{
  "num_hidden_layers": 15,
  "num_attention_heads": 1,
  "num_key_value_heads": 1,
  "head_dim": 64,
  "norm": "rmsnorm",
  "rope_fraction": 0.75,
  "tie_word_embeddings": true,
  "init_std_o": 0.0561,
  "init_std_down": 0.0,
  "optimizer": "soap_variant",
  "learning_rate": 0.00546,
  "lr_mult_up": 1.18,
  "lr_head": 0.0148,
  "final_lr_fraction": 0.0,
  "max_steps": 3711
}
Each number is 50 + 10 x the weight over its row's rms, rounded and kept within 0 to 99. Layers, rows and columns count from 0. The size before them is the row's rms in percent of the matrix's.

# layer 5 MLP down, 64x192, rms 0.153, rows 0-63, columns 64-127
124:29 56 67 36 38 58 60 54 58 57 67 55 70 44 57 67 50 45 58 60 54 41 68 58 42 60 49 40 67 54 35 40 56 60 52 48 51 55 39 52 52 63 45 53 50 43 58 42 46 32 47 40 56 41 36 46 50 51 66 53 44 43 53 59
087:46 57 36 42 33 53 52 52 51 42 52 19 71 45 52 54 41 46 40 32 48 57 47 37 53 44 52 66 59 52 54 42 47 38 62 48 41 54 56 56 43 55 60 55 55 55 42 50 47 58 64 68 48 53 59 52 52 57 47 27 62 43 41 44
098:69 44 37 50 37 37 38 62 48 55 40 45 63 20 52 43 52 52 43 58 56 61 66 41 37 58 52 69 60 49 52 34 42 58 76 51 43 52 70 52 48 50 44 46 54 40 42 34 43 34 40 61 53 33 58 50 47 45 42 34 35 56 46 47
094:52 49 48 46 59 49 52 55 44 38 51 71 32 56 66 47 50 45 48 61 39 39 34 48 57 54 49 50 57 45 51 49 58 61 40 48 41 63 54 51 46 47 65 50 60 49 45 68 46 48 51 42 42 68 49 45 59 41 52 51 44 45 37 33
095:40 63 44 47 56 30 45 58 48 52 41 58 59 64 42 39 60 49 75 34 44 46 53 46 47 56 52 45 69 64 54 52 58 35 45 42 56 61 50 63 65 30 59 42 45 45 52 50 59 46 51 46 40 32 71 44 53 44 54 47 46 48 38 45
102:53 50 50 48 40 63 60 63 59 62 52 59 48 61 52 53 57 47 40 44 31 44 68 38 38 66 55 51 40 43 32 54 40 65 48 60 57 53 59 48 42 56 55 46 49 48 51 48 51 37 64 65 36 57 46 56 48 41 53 76 58 42 49 66
118:45 56 46 65 73 53 39 60 53 71 55 60 50 45 38 43 57 53 34 48 59 43 40 63 68 55 79 43 64 55 45 53 62 52 66 29 61 42 55 54 49 36 37 51 40 66 56 38 42 68 43 53 45 64 42 60 64 48 55 36 50 52 56 74
091:51 60 44 56 45 62 48 64 60 50 62 48 44 53 48 47 50 23 53 60 61 64 58 29 50 55 33 41 63 31 53 67 48 46 22 56 53 58 47 49 39 50 67 54 35 53 56 64 55 55 34 36 71 47 37 42 62 58 63 51 62 60 55 70
114:48 40 41 49 41 44 29 40 72 44 52 57 39 63 56 41 35 49 44 56 53 54 42 48 40 41 50 53 36 45 43 62 42 33 66 54 49 66 43 54 26 62 66 43 53 59 43 49 52 49 62 47 22 53 51 35 53 51 47 44 52 48 61 52
101:28 52 45 30 54 61 46 52 53 39 44 47 64 65 51 25 53 51 75 36 56 49 37 57 54 70 73 53 53 59 59 33 38 38 51 50 39 55 27 63 64 53 43 49 58 47 43 39 49 32 48 43 38 60 50 45 47 51 53 65 44 40 44 45
093:46 41 38 49 32 50 29 35 51 56 49 61 52 51 43 38 58 51 63 50 62 60 59 36 56 68 52 45 33 71 59 46 32 50 56 72 55 45 44 51 42 50 59 61 66 38 60 68 52 52 52 57 51 51 42 45 41 46 60 47 34 59 35 49
110:54 36 60 19 56 54 43 36 58 66 50 60 47 65 47 67 46 51 54 44 43 61 55 41 64 35 58 41 43 57 42 54 27 45 56 55 61 43 41 51 46 55 45 27 32 51 62 52 53 60 50 47 36 55 44 35 56 36 63 49 73 62 45 65
101:35 40 54 61 31 40 50 55 58 41 33 50 42 50 51 71 45 54 72 56 70 65 46 45 48 49 45 62 42 51 44 57 41 51 40 66 49 45 42 32 54 38 45 28 52 63 59 43 56 49 27 52 54 58 35 29 50 49 57 47 53 56 56 51
081:51 44 43 39 66 37 75 34 44 69 36 43 61 48 54 38 50 40 45 46 61 39 39 59 49 68 68 47 68 38 55 34 47 52 70 58 31 49 57 56 56 26 37 38 55 55 40 50 38 25 42 53 40 44 56 56 62 48 44 62 52 41 45 53
100:68 46 62 54 43 49 65 57 39 52 60 43 55 55 60 59 50 55 39 65 61 62 57 52 57 67 43 34 46 66 46 49 74 47 41 57 29 46 56 41 58 46 35 54 44 44 51 56 41 62 46 34 57 59 37 56 63 35 55 51 61 54 48 40
109:39 44 50 45 39 54 52 35 60 61 66 47 42 42 35 47 58 40 43 70 47 50 32 50 63 53 36 46 55 69 67 47 40 51 44 53 39 43 54 63 29 49 52 57 55 48 60 66 64 43 75 49 45 57 35 49 53 40 73 48 43 43 48 48
100:40 66 51 54 51 53 58 45 49 54 50 63 34 51 34 57 60 54 63 54 51 61 37 56 63 41 63 52 53 52 45 43 43 53 58 58 67 32 61 65 45 53 60 49 44 27 53 58 64 63 69 51 43 53 39 49 51 31 56 38 61 61 49 53
097:57 57 49 67 35 43 37 57 48 55 59 40 47 76 61 51 53 69 56 58 45 52 47 45 47 48 35 54 45 36 51 65 47 78 52 53 40 56 34 55 57 45 45 52 57 47 44 59 44 55 59 52 51 46 41 60 31 58 37 51 69 56 49 41
114:41 66 52 56 60 59 63 39 48 49 47 68 61 45 75 41 45 59 45 56 50 31 45 53 36 40 69 54 38 39 43 45 40 48 49 52 72 34 37 46 57 35 68 44 33 59 46 53 46 31 50 49 64 34 64 55 49 56 30 73 37 33 60 52
091:54 71 46 52 59 31 39 54 56 42 39 51 54 55 51 51 35 37 49 54 49 55 51 42 57 42 40 70 45 33 52 60 47 51 46 44 40 47 58 67 52 50 53 40 45 37 55 38 54 58 59 61 37 55 47 48 43 44 42 26 45 50 67 64
097:60 68 58 42 51 36 57 27 41 51 63 56 43 47 54 57 40 63 34 43 37 52 45 53 60 53 46 62 51 42 57 36 41 65 58 38 57 29 68 45 51 50 54 59 54 40 46 44 40 57 65 50 45 62 45 74 49 56 52 32 40 50 48 61
090:68 44 42 44 61 64 46 49 22 43 47 59 56 46 68 36 61 51 45 66 55 42 42 63 29 42 63 51 55 46 48 35 65 50 45 56 68 34 38 40 55 46 36 57 65 66 68 58 33 72 40 50 57 52 50 46 67 68 33 60 43 43 55 53
097:56 70 59 34 60 47 66 43 39 48 56 64 67 46 55 56 25 30 43 54 34 41 45 48 52 57 61 65 57 49 50 62 37 54 50 45 51 39 57 51 56 59 53 61 50 39 49 49 61 37 66 51 55 39 49 47 43 29 48 28 40 59 40 46
124:38 51 49 37 51 46 65 56 42 50 51 69 34 44 27 62 57 47 40 63 52 47 52 54 65 46 67 40 54 66 59 55 41 41 31 45 62 64 54 53 37 43 52 47 38 36 57 62 56 57 64 51 59 69 50 49 58 45 61 50 51 58 41 39
122:66 40 39 52 44 39 50 72 63 41 41 39 50 53 48 56 64 41 49 43 56 51 57 29 55 61 49 32 31 56 48 66 45 38 45 56 59 52 49 68 43 47 59 37 62 30 47 50 35 52 47 61 30 60 48 40 72 43 60 51 54 61 34 56
099:59 47 57 53 56 58 42 36 54 45 48 42 57 41 51 72 41 42 64 50 59 40 48 44 47 43 45 55 49 51 60 46 61 56 51 57 57 34 59 49 68 37 38 41 24 38 46 60 50 46 45 42 38 60 14 63 35 45 37 45 41 44 51 48
106:55 65 56 41 60 50 31 51 52 56 48 64 51 36 57 52 51 35 63 52 43 42 36 60 49 51 60 47 49 48 43 43 41 34 62 48 52 54 52 51 58 59 42 58 55 51 53 43 44 57 51 50 45 48 50 34 47 48 65 47 34 39 61 45
098:47 62 50 56 55 60 41 58 42 69 48 39 55 52 56 61 37 43 43 55 47 62 57 61 43 50 47 56 50 34 46 37 56 27 58 39 62 50 51 51 54 23 45 34 41 79 34 38 58 56 44 57 45 51 64 47 36 49 35 37 59 48 70 40
096:44 46 48 50 44 44 44 57 45 49 71 46 59 51 42 59 53 61 47 47 45 66 45 38 61 42 55 38 41 50 57 50 43 37 50 58 33 51 55 48 31 66 54 75 58 32 57 48 46 47 55 49 47 50 39 44 41 47 40 45 33 71 46 39
087:44 49 56 58 50 36 56 48 55 35 68 53 62 49 57 48 43 54 48 51 59 52 73 66 33 40 64 48 56 45 44 48 66 45 33 52 53 52 57 48 55 52 53 28 49 43 60 72 66 34 52 38 59 47 57 58 53 71 30 51 31 46 62 44
100:57 58 51 48 48 53 50 57 53 66 58 50 44 68 51 59 45 67 43 44 46 48 56 41 65 44 65 45 31 66 40 62 46 62 34 56 63 49 48 46 60 44 56 50 31 38 48 28 61 59 50 48 41 57 55 63 36 48 54 31 54 71 47 60
088:42 55 49 45 41 35 59 58 50 48 65 43 52 45 54 34 52 42 50 56 39 70 58 49 52 75 42 51 57 54 38 44 65 48 47 67 35 73 47 46 47 43 45 54 62 51 35 67 51 44 43 53 66 46 45 36 60 54 57 57 40 44 50 57
093:52 54 49 61 45 46 42 54 35 46 49 42 50 49 57 32 37 64 70 43 62 61 47 59 47 55 25 52 49 46 55 43 55 60 43 52 37 41 36 51 54 58 60 41 65 62 44 65 42 44 49 58 55 53 57 48 42 53 38 55 51 58 53 51
089:29 53 41 46 41 51 40 53 39 60 47 39 61 57 55 34 39 65 48 65 46 61 46 46 60 49 46 36 51 26 56 66 64 52 50 48 44 53 54 41 60 41 46 63 50 54 49 53 64 54 41 59 36 55 53 52 40 59 44 50 50 42 52 70
088:51 69 63 57 55 48 57 31 50 46 30 43 54 54 39 52 60 57 55 57 38 52 64 55 56 58 44 69 38 53 45 43 59 60 45 56 41 55 55 34 44 24 53 75 57 45 51 60 63 37 47 37 45 41 45 59 39 53 33 41 51 48 48 36
103:49 45 35 50 61 48 31 56 52 38 39 44 46 46 61 45 52 78 44 63 66 57 51 58 34 46 51 44 48 47 51 50 60 53 54 57 48 34 55 36 53 51 44 53 42 44 37 55 48 37 33 46 64 40 55 46 43 64 51 66 42 35 54 57
105:42 55 41 61 49 48 39 61 59 54 51 48 61 55 70 58 55 50 50 31 61 36 43 47 34 51 66 53 69 49 47 58 43 41 46 58 47 35 53 43 35 49 54 60 59 50 51 39 44 42 50 55 43 62 45 45 58 53 50 69 34 32 40 46
097:72 43 41 65 33 40 55 52 49 51 48 55 39 46 41 62 49 65 42 63 56 40 46 49 66 30 46 39 46 73 65 31 41 42 46 49 52 56 55 68 48 50 50 43 43 37 59 44 48 36 66 49 56 64 55 50 57 28 62 47 58 68 38 43
097:56 53 54 50 57 50 62 62 51 58 34 65 52 39 62 37 57 53 68 45 71 78 61 50 53 63 49 54 44 58 58 31 56 45 25 51 51 24 52 41 58 45 43 52 55 61 55 71 51 40 39 35 58 59 50 49 53 46 41 58 32 52 54 40
095:42 62 58 37 57 53 40 57 54 63 39 42 59 45 43 33 36 48 66 51 43 51 40 45 63 28 42 55 46 66 60 63 36 24 50 50 55 41 69 57 44 53 43 77 52 48 71 55 51 52 52 53 57 45 38 42 49 42 37 68 50 43 29 56
096:48 47 63 23 40 57 46 54 50 48 57 59 50 39 52 45 39 36 33 38 36 50 58 53 68 64 43 54 63 45 40 36 51 49 45 43 55 56 56 40 39 39 58 51 39 69 46 45 41 54 44 53 57 58 42 66 47 58 63 44 54 36 52 64
101:73 35 52 49 65 55 48 50 51 30 47 41 57 74 48 37 55 34 73 54 45 65 67 55 33 48 35 45 40 50 32 56 61 57 55 39 48 40 41 38 58 53 37 51 47 46 59 60 46 46 37 61 74 58 62 58 29 49 61 55 45 55 62 59
113:51 46 48 50 46 34 42 41 61 59 52 47 27 49 46 54 40 51 46 35 75 56 34 50 59 48 43 47 42 52 59 61 36 41 54 47 42 55 43 60 33 40 71 48 45 53 56 53 50 56 57 49 38 55 46 33 59 47 67 49 54 54 49 66
091:58 47 62 54 37 60 75 53 24 44 58 39 43 39 50 41 40 61 37 52 34 26 46 62 44 52 36 43 32 48 43 42 57 33 51 54 33 60 37 48 51 36 47 55 52 62 31 40 45 57 45 44 55 52 56 56 32 57 42 49 52 63 66 29
090:52 55 51 49 76 50 53 50 54 40 45 56 30 66 52 43 44 40 52 43 39 66 37 49 49 77 42 41 31 56 34 40 64 66 50 62 30 45 62 37 39 45 60 58 37 54 34 50 38 46 43 50 35 58 55 44 43 52 58 54 44 49 62 44
085:54 38 41 63 43 44 43 62 49 41 50 33 53 39 67 51 28 58 48 31 57 64 42 46 64 47 48 53 65 41 49 55 61 55 44 53 38 40 45 36 64 32 39 69 69 46 39 37 53 51 49 37 51 62 54 54 37 47 41 39 45 54 52 69
115:42 54 49 77 43 56 42 63 57 47 55 35 31 39 54 59 65 38 51 39 47 51 53 58 31 42 41 59 50 44 48 50 45 32 57 47 53 43 41 49 61 44 55 40 37 54 54 33 39 38 45 66 48 50 68 52 47 67 33 59 48 34 61 42
101:39 52 58 28 55 69 59 58 40 51 75 60 33 45 57 37 25 46 37 31 36 51 56 39 54 41 53 66 41 59 54 35 44 44 59 34 49 59 52 44 48 54 46 47 60 48 53 46 49 55 60 50 62 60 65 66 42 49 45 38 70 68 51 50
093:66 52 43 70 40 59 43 63 56 51 55 52 45 46 44 52 63 37 52 43 31 62 62 49 50 35 63 44 50 53 66 77 54 53 56 50 60 64 50 56 44 43 48 72 57 30 36 68 45 44 52 71 35 58 57 50 54 41 53 54 49 48 40 52
109:56 51 51 29 78 47 59 37 71 64 50 54 58 40 45 42 44 50 44 46 46 57 55 51 48 51 55 53 44 54 48 50 39 34 48 52 47 36 49 52 42 51 66 46 49 68 42 76 41 27 36 53 46 54 62 55 57 41 52 60 40 50 51 70
087:42 48 45 56 27 71 55 39 39 35 43 51 72 58 63 53 37 45 68 66 65 42 34 43 44 53 70 41 44 41 45 51 44 49 65 38 49 49 53 58 53 43 55 35 55 59 35 50 64 45 55 34 47 49 57 51 51 48 44 71 45 33 53 55
091:54 65 58 62 54 40 53 51 42 56 40 72 50 39 44 49 54 17 49 29 39 49 48 58 45 43 48 46 66 38 35 67 51 40 46 30 56 73 38 45 61 70 43 53 66 67 48 51 58 56 53 63 48 39 60 38 51 46 43 51 50 33 60 62
089:62 53 40 59 64 38 58 39 33 61 65 60 49 58 50 45 40 52 46 53 52 33 40 62 51 37 67 58 47 51 41 62 65 76 36 39 54 39 72 48 45 63 39 61 50 55 65 69 53 43 44 49 61 45 68 61 50 50 49 48 44 59 62 59
105:59 38 53 39 69 56 51 47 28 60 30 76 52 53 62 50 50 48 43 49 41 57 30 51 39 48 44 31 55 53 41 51 42 77 36 51 64 39 50 42 51 54 52 57 50 57 59 52 45 44 60 49 53 63 55 64 45 46 46 58 32 50 48 62
108:51 55 43 46 51 44 58 36 52 55 44 42 62 51 46 57 52 53 52 48 59 58 46 41 75 45 52 54 35 70 58 34 50 50 42 51 52 52 60 62 47 64 64 62 44 39 70 54 57 54 50 40 33 51 54 54 40 41 58 32 57 72 43 51
100:62 63 50 49 55 40 61 46 44 53 52 40 56 33 60 54 52 64 35 55 44 56 60 56 71 60 59 35 33 56 44 37 49 47 49 70 63 41 69 43 47 36 50 61 54 56 47 50 45 60 60 55 41 54 26 45 46 31 48 54 33 59 55 38
088:71 62 66 69 55 50 40 43 37 56 44 60 41 31 61 48 48 66 36 52 56 49 39 48 40 38 49 36 52 54 54 36 66 65 54 36 32 56 51 49 49 50 39 41 49 54 46 54 44 60 56 29 50 65 49 57 43 55 43 46 39 63 33 50
114:50 54 60 55 50 61 57 44 51 34 52 42 60 39 53 58 53 49 44 54 47 38 58 44 32 44 52 48 33 49 41 62 53 47 51 37 54 52 59 36 56 41 23 50 35 66 48 55 51 68 30 45 61 37 64 56 53 75 52 48 54 43 58 58
088:33 53 48 59 62 64 45 50 60 57 47 33 52 62 61 54 46 57 43 41 47 46 44 55 50 60 38 47 68 52 49 51 59 40 53 59 42 52 67 40 48 63 75 72 51 39 51 56 66 37 58 64 52 43 45 41 47 47 54 59 52 40 61 63
090:34 44 60 37 56 47 63 46 47 49 54 43 50 52 55 50 45 46 44 41 62 42 65 57 57 46 51 58 60 50 74 46 53 41 38 48 47 68 65 48 53 65 57 54 30 52 41 44 58 62 45 48 50 47 45 46 42 46 52 46 63 51 47 44
109:47 57 45 58 41 49 33 52 49 55 51 46 24 46 44 48 70 55 56 49 62 65 46 56 71 48 52 37 39 54 59 49 43 45 49 56 47 46 57 70 37 48 54 52 42 41 59 48 54 52 61 41 40 73 32 30 47 40 62 56 64 54 39 44
111:64 31 45 68 38 30 47 54 61 35 35 39 34 56 53 65 54 62 57 52 59 55 43 41 60 60 68 42 41 58 52 59 54 54 48 67 38 43 66 51 42 42 41 49 46 44 47 61 42 66 55 37 40 50 44 40 57 45 46 56 51 49 43 39
104:44 57 40 44 39 45 54 36 39 48 38 53 55 65 61 59 57 58 58 73 51 53 53 64 43 55 51 50 54 61 49 37 50 70 50 57 62 48 50 47 50 61 61 59 46 58 56 51 52 55 66 56 49 50 50 34 40 55 40 63 70 43 55 36
101:47 39 38 54 42 42 57 47 42 46 50 43 59 51 43 30 56 56 69 58 47 47 58 58 40 61 48 35 66 43 44 28 38 55 39 70 66 44 41 36 54 51 38 56 78 52 45 44 49 36 34 57 62 37 56 61 53 64 36 58 40 45 59 55